config.toml
n_layer = 12
d_model = 64
n_head = 2
n_kv_head = 2
head_dim = 32
d_mlp = 256
vocab_size = 598
activation = "squared_relu"
norm = "rmsnorm"
norm_place = "pre"
norm_eps = 1e-05
positions = "rope"
rope_base = 1020.0
rope_fraction = 0.5
qk_norm = true
attn_scale = 0.35
bias = "none"
tie_embeddings = false
parallel_block = false
extras = ["local attention windows", "shifted keys", "gated attention", "value embeddings", "hashed n-gram embeddings", "a smear gate", "an embedding shortcut", "skips across layers", "LayerScale", "capped logits"]
init = "trunc"
init_std_qkv = 0.0559
init_std_o = 0.0
init_std_up = 0.0559
init_std_down = 0.0
optimizer = "adamw"
lr = 0.00415
lr_mult_o = 0.609
beta1 = 0.95
beta2 = 0.95
lr_head = 0.00877
warmup_steps = 264
schedule = "wsd"
decay_fraction = 0.801
decay_shape = "linear"
final_lr_fraction = 0.0
batch_tokens = [8192, 16384]
seq_len = 512
doc_mask = true
train_tokens = 87930000
steps = 7214
dataset = "wikipedia_en"
Each number is 128 + 32 x the weight over its row's rms, rounded and kept within 0 to 255. Layers, rows and columns count from 0. Numbers have three digits each. The size before them is the row's rms in percent of the matrix's.

# up: layer 4 MLP up, 256x64, rms 0.233, rows 148-255, columns 32-63
# down: layer 4 MLP down (transposed), 256x64, rms 0.223, rows 148-255, columns 32-63
up148 110:121114147108107124137112131206112153129119095124134109191096137104063135118118195105182070176149
down148 110:154141136068166153122134112159083141106030118098124140183191098106122131160117134122141140179114
up149 093:126080144130090090144140111125144145154149082072141116118162163148121164111132189118130092147151
down149 095:152082107169163099135121172064121175159141117129112154136168098140071122085131112131184131145119
up150 090:168120108048130116164073127135145112106153078114178113083151130135131160126117145130080122106132
down150 094:079157142119149155070164148095165158075084135131102121151137099129071140129141144192182152078093
up151 102:184119119142162149135174118150138099070139126133191183082130166143100178136123124093145130153121
down151 096:146152153154135096103111088083080152147147183108156145140105074073117140125134123126122161096149
up152 092:097049154138150143122099114118107143088193100129137120142075129118145153059151112090179119117131
down152 096:101112117127151147170170145168065130095135112169136083088117116073092137159170122130085156086136
up153 107:093169135166141127115149163148145170159164098141203109100153156078147185072118135138162085054099
down153 105:161126116113131161126098120119150112135121088176075106139152097086129190136096123137155096167156
up154 090:109132134179119149096158161163049147146141136135093151115152190159116123129131100118127090129157
down154 090:134144088141114099115141133169133073137128114117154070118151130063073151123165066065166168149167
up155 097:175119180150119164054152142159076109139152130129162125145118169124133181128120110115132101161135
down155 098:146125085113134134176144118099125094180139096099117141088194097118122171116184081109105169109157
up156 096:106082162120192142102098122118127149136101109119106123131116100131157100068157100114210128106155
down156 092:081128125098117144150105118139114166187108171163111125124161167087146072109110137139172122146140
up157 095:122158146137176126169106119109087132114160093189173091141160135095132156053109096135114145125168
down157 091:160107163079107182075132130123155195121165164108106205140130132127126135177141165161135101118110
up158 099:164135137113126132160115119159123134141130083159134096093107176091155141127111175123140062152111
down158 100:162235140104098184131137083149113117169080134146140148078133157124139167151167081170101108090123
up159 092:161145144168137078155113110162093135141117117101188147126101133130131178166113100064164095139078
down159 089:097151154141148183151082149103101183104124066100104140135132126036154046149096119087114166074145
up160 088:163157165122130133096063101121200080075159112093083136139156122150109132134132196058173144151096
down160 092:106126116100111152164173135118177148161109092113120089121158103148137098126171142141108103083100
up161 100:125114142118178126149122117118079120078139102154168163113131155137129124158150116080133166137159
down161 104:116113100094085119153138093160125123141117123085136100075145143122129126179187099166089158123170
up162 096:149103120171118089077143135176153110133086111135095097112058146157066156070127120103140097105183
down162 097:143138069142141136100106142143106154144090144185071141113162151100106130127131135101133112064196
up163 112:144108138118148096071107116104126101077202109075114102110132167140064146154047166069120142150127
down163 112:182116085111109143159089085097112158178125038068129150125145129131128152197155165150137157126176
up164 092:074109131168161150070144164109137126062144089071090110095140112118106095093079203131076122160142
down164 099:103129153113139113140156228120110177110098141121098106140172166102126099115147092110142108086120
up165 095:122114132109167070145146105152131123092122153146157090112127196123115144130139156156160062126119
down165 094:119144127168145112121151133166099148130098131179142106119177132159117172124104101144099087117130
up166 092:157077181189154163132162164119092143171190136087114177186114139161141155090091118090092144129128
down166 093:152142042183075105177115117131169121121144159157110114084141124119151117172084083159116156130152
up167 092:150152112140136085096102136139131088076161109136148149141105240140075163131092147101186177137117
down167 087:132130078109126151169054165126183123144090145096145122099193120115130126114180120170128151115098
up168 093:139106124128193120111135186112106067153123124177192177222122153164096108130150148154141090204093
down168 091:175084093108111108108115147085141113166147135111149093167116181114153140164157112106175123130166
up169 106:180104132154112101137132089157086133032158121155157119164123175141075187120147120093137088165099
down169 106:118141154147157182141201153109181135209097120128179131143149150114179142084090155148137125097131
up170 096:113151166127186113125171105114122116141090063116096135155113154143116142112099155124131126067099
down170 096:091116104177176127192137120086135117148189124173071152090125077099113134164141176170185144146140
up171 104:143135127075120107150149125136098121137196088043175095157127175121145116167126125111161107112142
down171 107:147125073131143100088147096100140169137088130092106158112086112120147100124104180173118068137204
up172 095:082153141121158192134121086101097135118113051118157121144175135138156100132122106132122103148158
down172 095:146130144126148163182138078085101118119113118150166086172157116092123087136145144118077149178088
up173 100:113196115094157066114127094097117123096119097136166080120067113094149103151138131099185133126096
down173 097:149127095124125108136136119172103151143128185118145132095113087134127118105171045110184097098119
up174 103:167124144181092151113149172203152125086111060078130095127091126156106138127145130114088074102148
down174 101:121083134129146122112161107126147124140094141102138092090084134157166098121155161126149092062164
up175 106:128190115141100168059144178153132160110189107123138135148144097103100181138122141144130128158078
down175 098:109162083162067107157102175105142188108123144171103110075124105134093204140195150100139114132094
up176 089:171175107126097114137141109152097091094108089105141108132136119152121191113099141115174162152140
down176 091:111154170110103140147125159125177153150199111094085129141102107153195125116111154172048139072125
up177 094:172145211190149065159140136120112101146142118126219155118167108137127145095147117098128139119104
down177 094:144108140108084165139164160115121155053132164145172106188108142165097096136112079108093153153150
up178 096:187075132149148136126131122171082135034147160141152130117149156182080196149148142110150148129123
down178 093:132157114135088121129139142096120174182094102103127159074173109098117161143104118181134161123146
up179 104:125157115129158083136140109119086113098191116101110162191127172096069111145023198152125147109101
down179 105:047102134167213143146088100120158161182119140153105149148140135101072111164135117123100151099103
up180 099:092128122170162145138109141143134098084120089136230123126166091172118152128121143142111150177095
down180 095:092093163079094186138166109131128135130099114096150133077078197182136145143190121133070114159125
up181 109:160143172106143091142149121143125032097126125190148223174116157095087131125136148098093112186074
down181 107:121155074159153153092128105184101132172097104085065191059121126116160101163063141106086124107202
up182 100:092135169181159124093125101098171143128126132035150163141123139109112119098121118151109093151075
down182 097:109103111153073176124130124114169162140103150125130102088147189135074135155116084150102136109093
up183 082:093114152162132075107133202174182156157111056083110139112138088104159094089125103126141102103140
down183 082:062145157123132126150064101129112192104070163146099184102119135117131083076124192145123067145158
up184 098:129147179173164133028106135137151144110128153063120164131113144154092109143069156163160129081119
down184 099:141145118160120161148083088136130113152137093081172078119173134169112163142138124216131144150144
up185 102:104116172175158137113137141172099173153139122124124075121080117199145139083132118099138090106143
down185 095:079168074089186095088132170144126137113097100138109139143129126125092184133109192145097124118155
up186 104:122115183127118118092149090136118129131181136136117150126089191127103134061056216136151091058088
down186 103:101146105156133156083158127118147219154047135149131149115149139198137133086133091187102112106146
up187 099:160123125139121122120165124120143148082146091157096145081086102152073148167077167110136093161145
down187 100:130177124130125134192128147055116094094138145123124132166121167121176131098125140071166069135129
up188 093:164119167107130099116141101103104112134137117097145143208093186103057086143139098099147063064087
down188 095:109190138151112138119129126157119144138200125118164116169115148078142166157154144147133148135075
up189 103:134127123152122112171103090127133077131202119118107118105052143139096142123086150121106140086114
down189 105:047111158143145105097182112156131133145144148198147110108194148123160136129095150159160120184163
up190 106:171102152102088146116106088149103115100119086118124124206148179117038112133116118145091131114198
down190 109:152117150108135118165127162089120126093187123135035097153121083126136115067134082104175120185129
up191 101:149171191098174116125100060194112142128166064131113118093123121166152102124081137110156141092133
down191 096:095100090130113162158144149142066174145124087170122154095169138093126142127148081136165157120164
up192 090:130125070148178119136157035111113113115164152105128099106100156125173090119111127161131138162094
down192 091:133160148136099154159091141058119139123120139107139078136154134108105137111169093103086116132136
up193 091:147109157139111109077108112161093094073137094157171066167134201113138157131130137079136143141058
down193 087:146133153122097148102092153073161110189152094083151145111103125189102141141134122133068177130129
up194 095:183162135168135061152116132122152078113132133154161121173080195170073158117093136110157153132073
down194 089:071140158100081141140105131098156076173092136108093121139099147085120135091132170158131149132123
up195 098:179112137110127148096121114106175082113104091143102166117123157166129126065149107104100100081093
down195 100:101128156089117153122120153087187135082120068096111140102124143128138181146200073089149093103099
up196 113:128129172158185125069080150136173094139174097139103175182131100132152171143114150156135080181130
down196 101:153178127089110116110133121092126095123113159089151127156136151155143198168154115153107134091093
up197 101:158105165132135141147162102129082154165121120088148135135185176187102104100126126118123162170116
down197 099:152125146124132147149136127137200182187116061168169121122113156114111187093078129098131109156130
up198 094:153116118205153123124122175142127082145214157107136112148099164174137127126122140137072113170065
down198 098:113169140130162099122137193073112098112094140130156103108137116080064154081073181144119151141076
up199 102:150138192178157149089149161098100164127101106122117133116124207136134144137086133089162126212111
down199 105:095068131080119097127146099159125137133110156153110124142174078111150082079166096197114198114166
up200 097:125149139077158107063076151186064100156112114080140124098106152119156088115110156116176126097172
down200 100:105147175184138123113164144159099096146130127213097162175197138135127078148127086077120142128175
up201 106:170102162128201146086153126132110098071103100151173122100118176131130135041126142056108138139123
down201 106:134166106218127097130180146113134079121128095138148139210145173089111135092144151113079128093157
up202 108:157099094131183120063164125124125122107142133147115201149074136121152135087048101116169128164042
down202 112:121123166080078152149096156109179140131119163173099171050096122142069147122115128117074123142228
up203 110:140059178114118085113084106178128119134113073122093107132099127130153131074129107078091092078126
down203 109:140059152131133134103106162119079099177105123153105102134141128094170124123206168150062099109133
up204 110:167151120131137149124153151106081052075174151075113132143165127149127135134095163074128119122103
down204 108:147169113158152073126178080160107113121114143163098153173138194143163113089129147178090100123141
up205 091:159122132198145167101100086129087153153170126112189123155174140137094205098124091158160096105093
down205 092:173135086139147175137130131135135170118131143149104102070132127136133127166173083122082132129140
up206 098:157194149136216045145094144159124153135122140101178174144090102153140101119121156144091150143036
down206 098:196172103070134109113093146134036116138132168150074110094135163154126111121153184125159114167139
up207 103:112106117183139145163131187119092098136144139146206183134116155121133138098135155081084130147103
down207 102:151101141163070147158104087162101134086151079091132102067143111163171127109186149114171121132087
up208 096:183119124143146129120153111116169116059124097103174113139157105157124188076123101115172115135060
down208 093:145095134073088111100156052200091174155124180109137131106123083176088085150158095165083122125104
up209 099:102149147150140168124141152138095100162172110108114121110140202180181120086119136119143095092184
down209 101:073100055168137112124133088160073151232105156184115118116088149133182144109156170083140156114134
up210 106:101128121165224145121132098162122164152133123134168119135173115174120125140130159118164106078177
down210 102:124151134132112100089146171159143149118148187097175134132175084114156153104149139133125110080142
up211 093:130122151204149137100155149119103112101125149101161162114168104117109128140130123143138100137074
down211 093:150112172061139237152145123134101078097078128106106103141145095111105176136162103116155130179135
up212 106:100167204071182089089138149070125083093122106087109136196088108079143108106115146051174119118105
down212 102:069113084069121097131136129186106085076097199121111130127115125186098136134157103122144090132123
up213 113:094136180181175108154097114131118111127161133153127140193089138134134156134119110126131099148076
down213 096:128144166053074156112097149133090107110091156094086179146106122146123153130128168166133124079127
up214 109:162160149191109139094071128150177146105140096110131135127133112188148118096120194071197133101126
down214 112:146092126119100152132185142149173139090095088071075106114189147108080171121120144161099157118148
up215 109:148201125146120133107157060131137144122129118087192135106142172160120196107093126107108105125061
down215 111:168167072175103137156122172152144175163067124183098098107155148071172134134100109110126156196141
up216 099:113133160111225109081158120106113111080145106127094095128086177176081129154106170050129153073111
down216 091:126086138140144147117123123084102119175082126119142148141146142142067162114191113152093246106105
up217 097:159104146129125158042129108192147131142110150127152163171098132158082208098132123144119101142122
down217 091:135134096135155101193052125044107154149122104138140145103124084134173126109122084114142177113188
up218 093:166129159131138176063118104186161159090127092142123142180140137129110175121097151074140115234146
down218 096:082151122154140158116150096124154171164144132122156094086143149140082084126178167117090074144111
up219 098:180195134185105122153109107156093105097122119071135174202096130154147141092043128123134147195095
down219 097:138141101111164154126170149078145108153129137127132150135116120188137101088081057087096154179099
up220 106:127165109140128096155128148174135078124131068133168162137145134147051127148101149123108135151105
down220 107:103118061147079162186111216134149137084107135116123113117179132093153104146089160125159111112107
up221 096:131172135205152160144037154118109137104133125147143169159120094094173141091101140155162070085139
down221 101:077054127107092159120100090121121151120169096135128115079091136096178094132129148141070102122186
up222 095:091068141111152131132121168177132107128137112156195131098126128118105149154111219144132086104171
down222 102:124115079175121085165177110096105138115127107131181141157094170150077191081108175132101105089123
up223 092:133149126142145141123114133177110102056094121077116170184144130122072109088122128142165110075125
down223 099:142138098182064066180105105091096089133143136173129155087166072114151146166166130064157150119144
up224 095:079113200081152178181148175130175136118124120098156130154163150138120137154152160131126083099157
down224 092:151072093184167156185081135122135127176190114126143081102134131128107098115106132111109163146061
up225 103:117190119203148142127104067113168126113148126154097150154107140103092209152100123154165099145110
down225 107:144076118095162124119060128108043155151110108152150147175164069161069126125143135147125149160152
up226 109:109139122144183080120125108137086086106106135056101121174110205097127122157046171084087121133150
down226 096:113089107145134116112128090144141094147070158144145093141143107141077172104170086095121128108120
up227 099:115096110122180124074131133191096088048173054133102151100119128108083141125102146094101122076086
down227 101:096145128132138186125123105157088129168112132149049132125132072115131120130103097099138184079130
up228 118:122129100119135118121144141132145123097162111088167181177178153103168088113141128156167077089105
down228 121:107177140132128164124153106123154096141141136160163162109113107128124059091140126182061165139104
up229 114:123123106129180140108149123125130120122116125095138142196098215090158075139129126153136146199103
down229 116:172117124107133126133138156159099133155126146087106113097093112168150131093157113095159070105152
up230 101:124161128136153142122080073100117108079127091132131158133096138139126141095138150038092148149119
down230 098:071122115156138154088151148073132125122135150168077133119142081085190141136136131168109242134172
up231 105:116122154116197133137150122102100114155072148112147100145163099082128151082144131113092069089159
down231 110:175106103123121146062164122153142096095131132146132081099107057103140134175186169076192145108130
up232 096:186186104130110117146101156148131143138183101167152218165159157160125127107088134136132136107172
down232 094:080071150142157127126215086167139119144116098146138122182164146150125139133105141147128161131170
up233 091:156090112142124083165109130151074096123214121124111094078104151168126175100150119109096076100119
down233 101:069125102142126116109071138123127101122132122087115035147082109148105149107096175142126177146108
up234 107:109203071141114113140132134088114135084138065087185124158064120127142140102151184101167104191138
down234 115:096141095126099051100095120151093121083120131068134078170148065137142124163127128103159158129138
up235 102:152110170117149100064095117124167132150119146159215159133121155116055168127119103145143149190130
down235 096:096137166157119148160163167128141166147221193150096139161077045136175104156124162138133126115150
up236 105:136173208123152140102100115071138174087169095107119148191148086135168130074150090099156114135111
down236 108:119046152103107212125147111094169136131154150139117108092084138144118155171119121089119126118075
up237 114:125112133183186105106105113135087100105178122080116161150143186090122100119057189132113124080134
down237 109:082070107178163141097116149094151132129099148111116126107171141145096105155133123132151110146174
up238 106:107149109108149130067085121178121136056143142153140140183109164076094181154130132111109128151124
down238 097:151139084090089105132110169102075175096114147162153159149086118149124140057105129075146152160194
up239 090:172141172106181085065148161094166139133149151054157104127071114157132117102132092140114054071132
down239 086:131161055159155131164118068116108082156083129114124144171155115114099163154133134153096172114105
up240 099:102132191116133150119129132126109144189184142090086189168151178167136112112079159110100117117115
down240 106:132096113074055139115120086123100101106187130117167130149117098166176190133162156090193138076118
up241 107:104131165191136104103046133101094119141169134059092157165096124143108105120104145078123116102143
down241 106:191186052160109090132125177127053091104136103155106082100140125106158127107131151136122112109143
up242 108:218134136112121118127111095154080074131147128127139111128184200133027155138087104155122110107126
down242 111:121160150119145089136094123130100142160129149120097095097148115127124140214131039170151139131184
up243 106:128099124205135149133150090131058131058148098092147120105138127179151117141115118153186142191150
down243 104:156121177146097132164160057153074119092114123058120167199144094115073157131148153134144124141090
up244 101:189087169123155100161145177104113133092174109098140167174125089184122136059136133090176118115138
down244 103:143079121103124124170111119118124113113108088128126118059181127167121122093134086065096166103110
up245 106:126104106189080133119107075151151125143137069117173096144090101070164132105103108172148082151113
down245 111:122170168167145112130146079124153121154144119154075086108193149081118144171099164090134177121132
up246 106:159081180173104171132123127128072119077126029122140112141118145148143165113116128121196101174099
down246 110:114142137133098167139147164138089091137166136083141106137120164173119062156126164168176129110155
up247 100:071110159139144122087034170110189133165145070101191109122089145098164178114123074114168078152129
down247 099:139181107134104149107121091181184144161139131145117111112189131142167146114084122133165105105121
up248 096:074166173150115123145133133131164123108188054127153131148085112138171174137137136093176124104058
down248 094:209111153137137183162127107149142162103163177194160124105136079144144181136107128104111170072101
up249 104:111144121146154143114052095114160093106112116125198119188144113104145141158099149132109115154146
down249 100:129107139134150125151143098159122150113200107168093113103090145139121192117128107204131137111169
up250 103:147122114163191088189059122114120118124184102116135152176080150064171146137113164138097153101081
down250 101:130104182129177138043097081135152185171096140093127154172128046071078113138115111133076101142129
up251 097:091115163131109118120082116129162083119100140065126155158146129118136121139086251137119102079122
down251 096:146161105136209143154084166158161093144110070150137164100115151074137207148149099150106120184172
up252 099:106153162180161123130158158107072170139108095163149134142091149130128161111112143050132079159117
down252 101:123120114102135104080147135054144118093117121127161095122147156137131137199172103140188181087179
up253 090:134117106109099072119069101136154137134106087085127099152129138117129112143086184176190127082092
down253 090:140149107099174127179079142155113125133133104182148148154155117188160140163136097088069207104193
up254 091:137072112174171103122166174204060137091120128125147151126085118161166140117103165119118141124182
down254 094:143079074128116116109109118096045140120106114143146121141144072127108167157169096097085176108151
up255 089:106106165118149125123128147144149149116181120150161165076107080164133116086115096102118072201133
down255 088:097123061161159074186118121093150158162139142193160166147117144127161129160087131157093209126106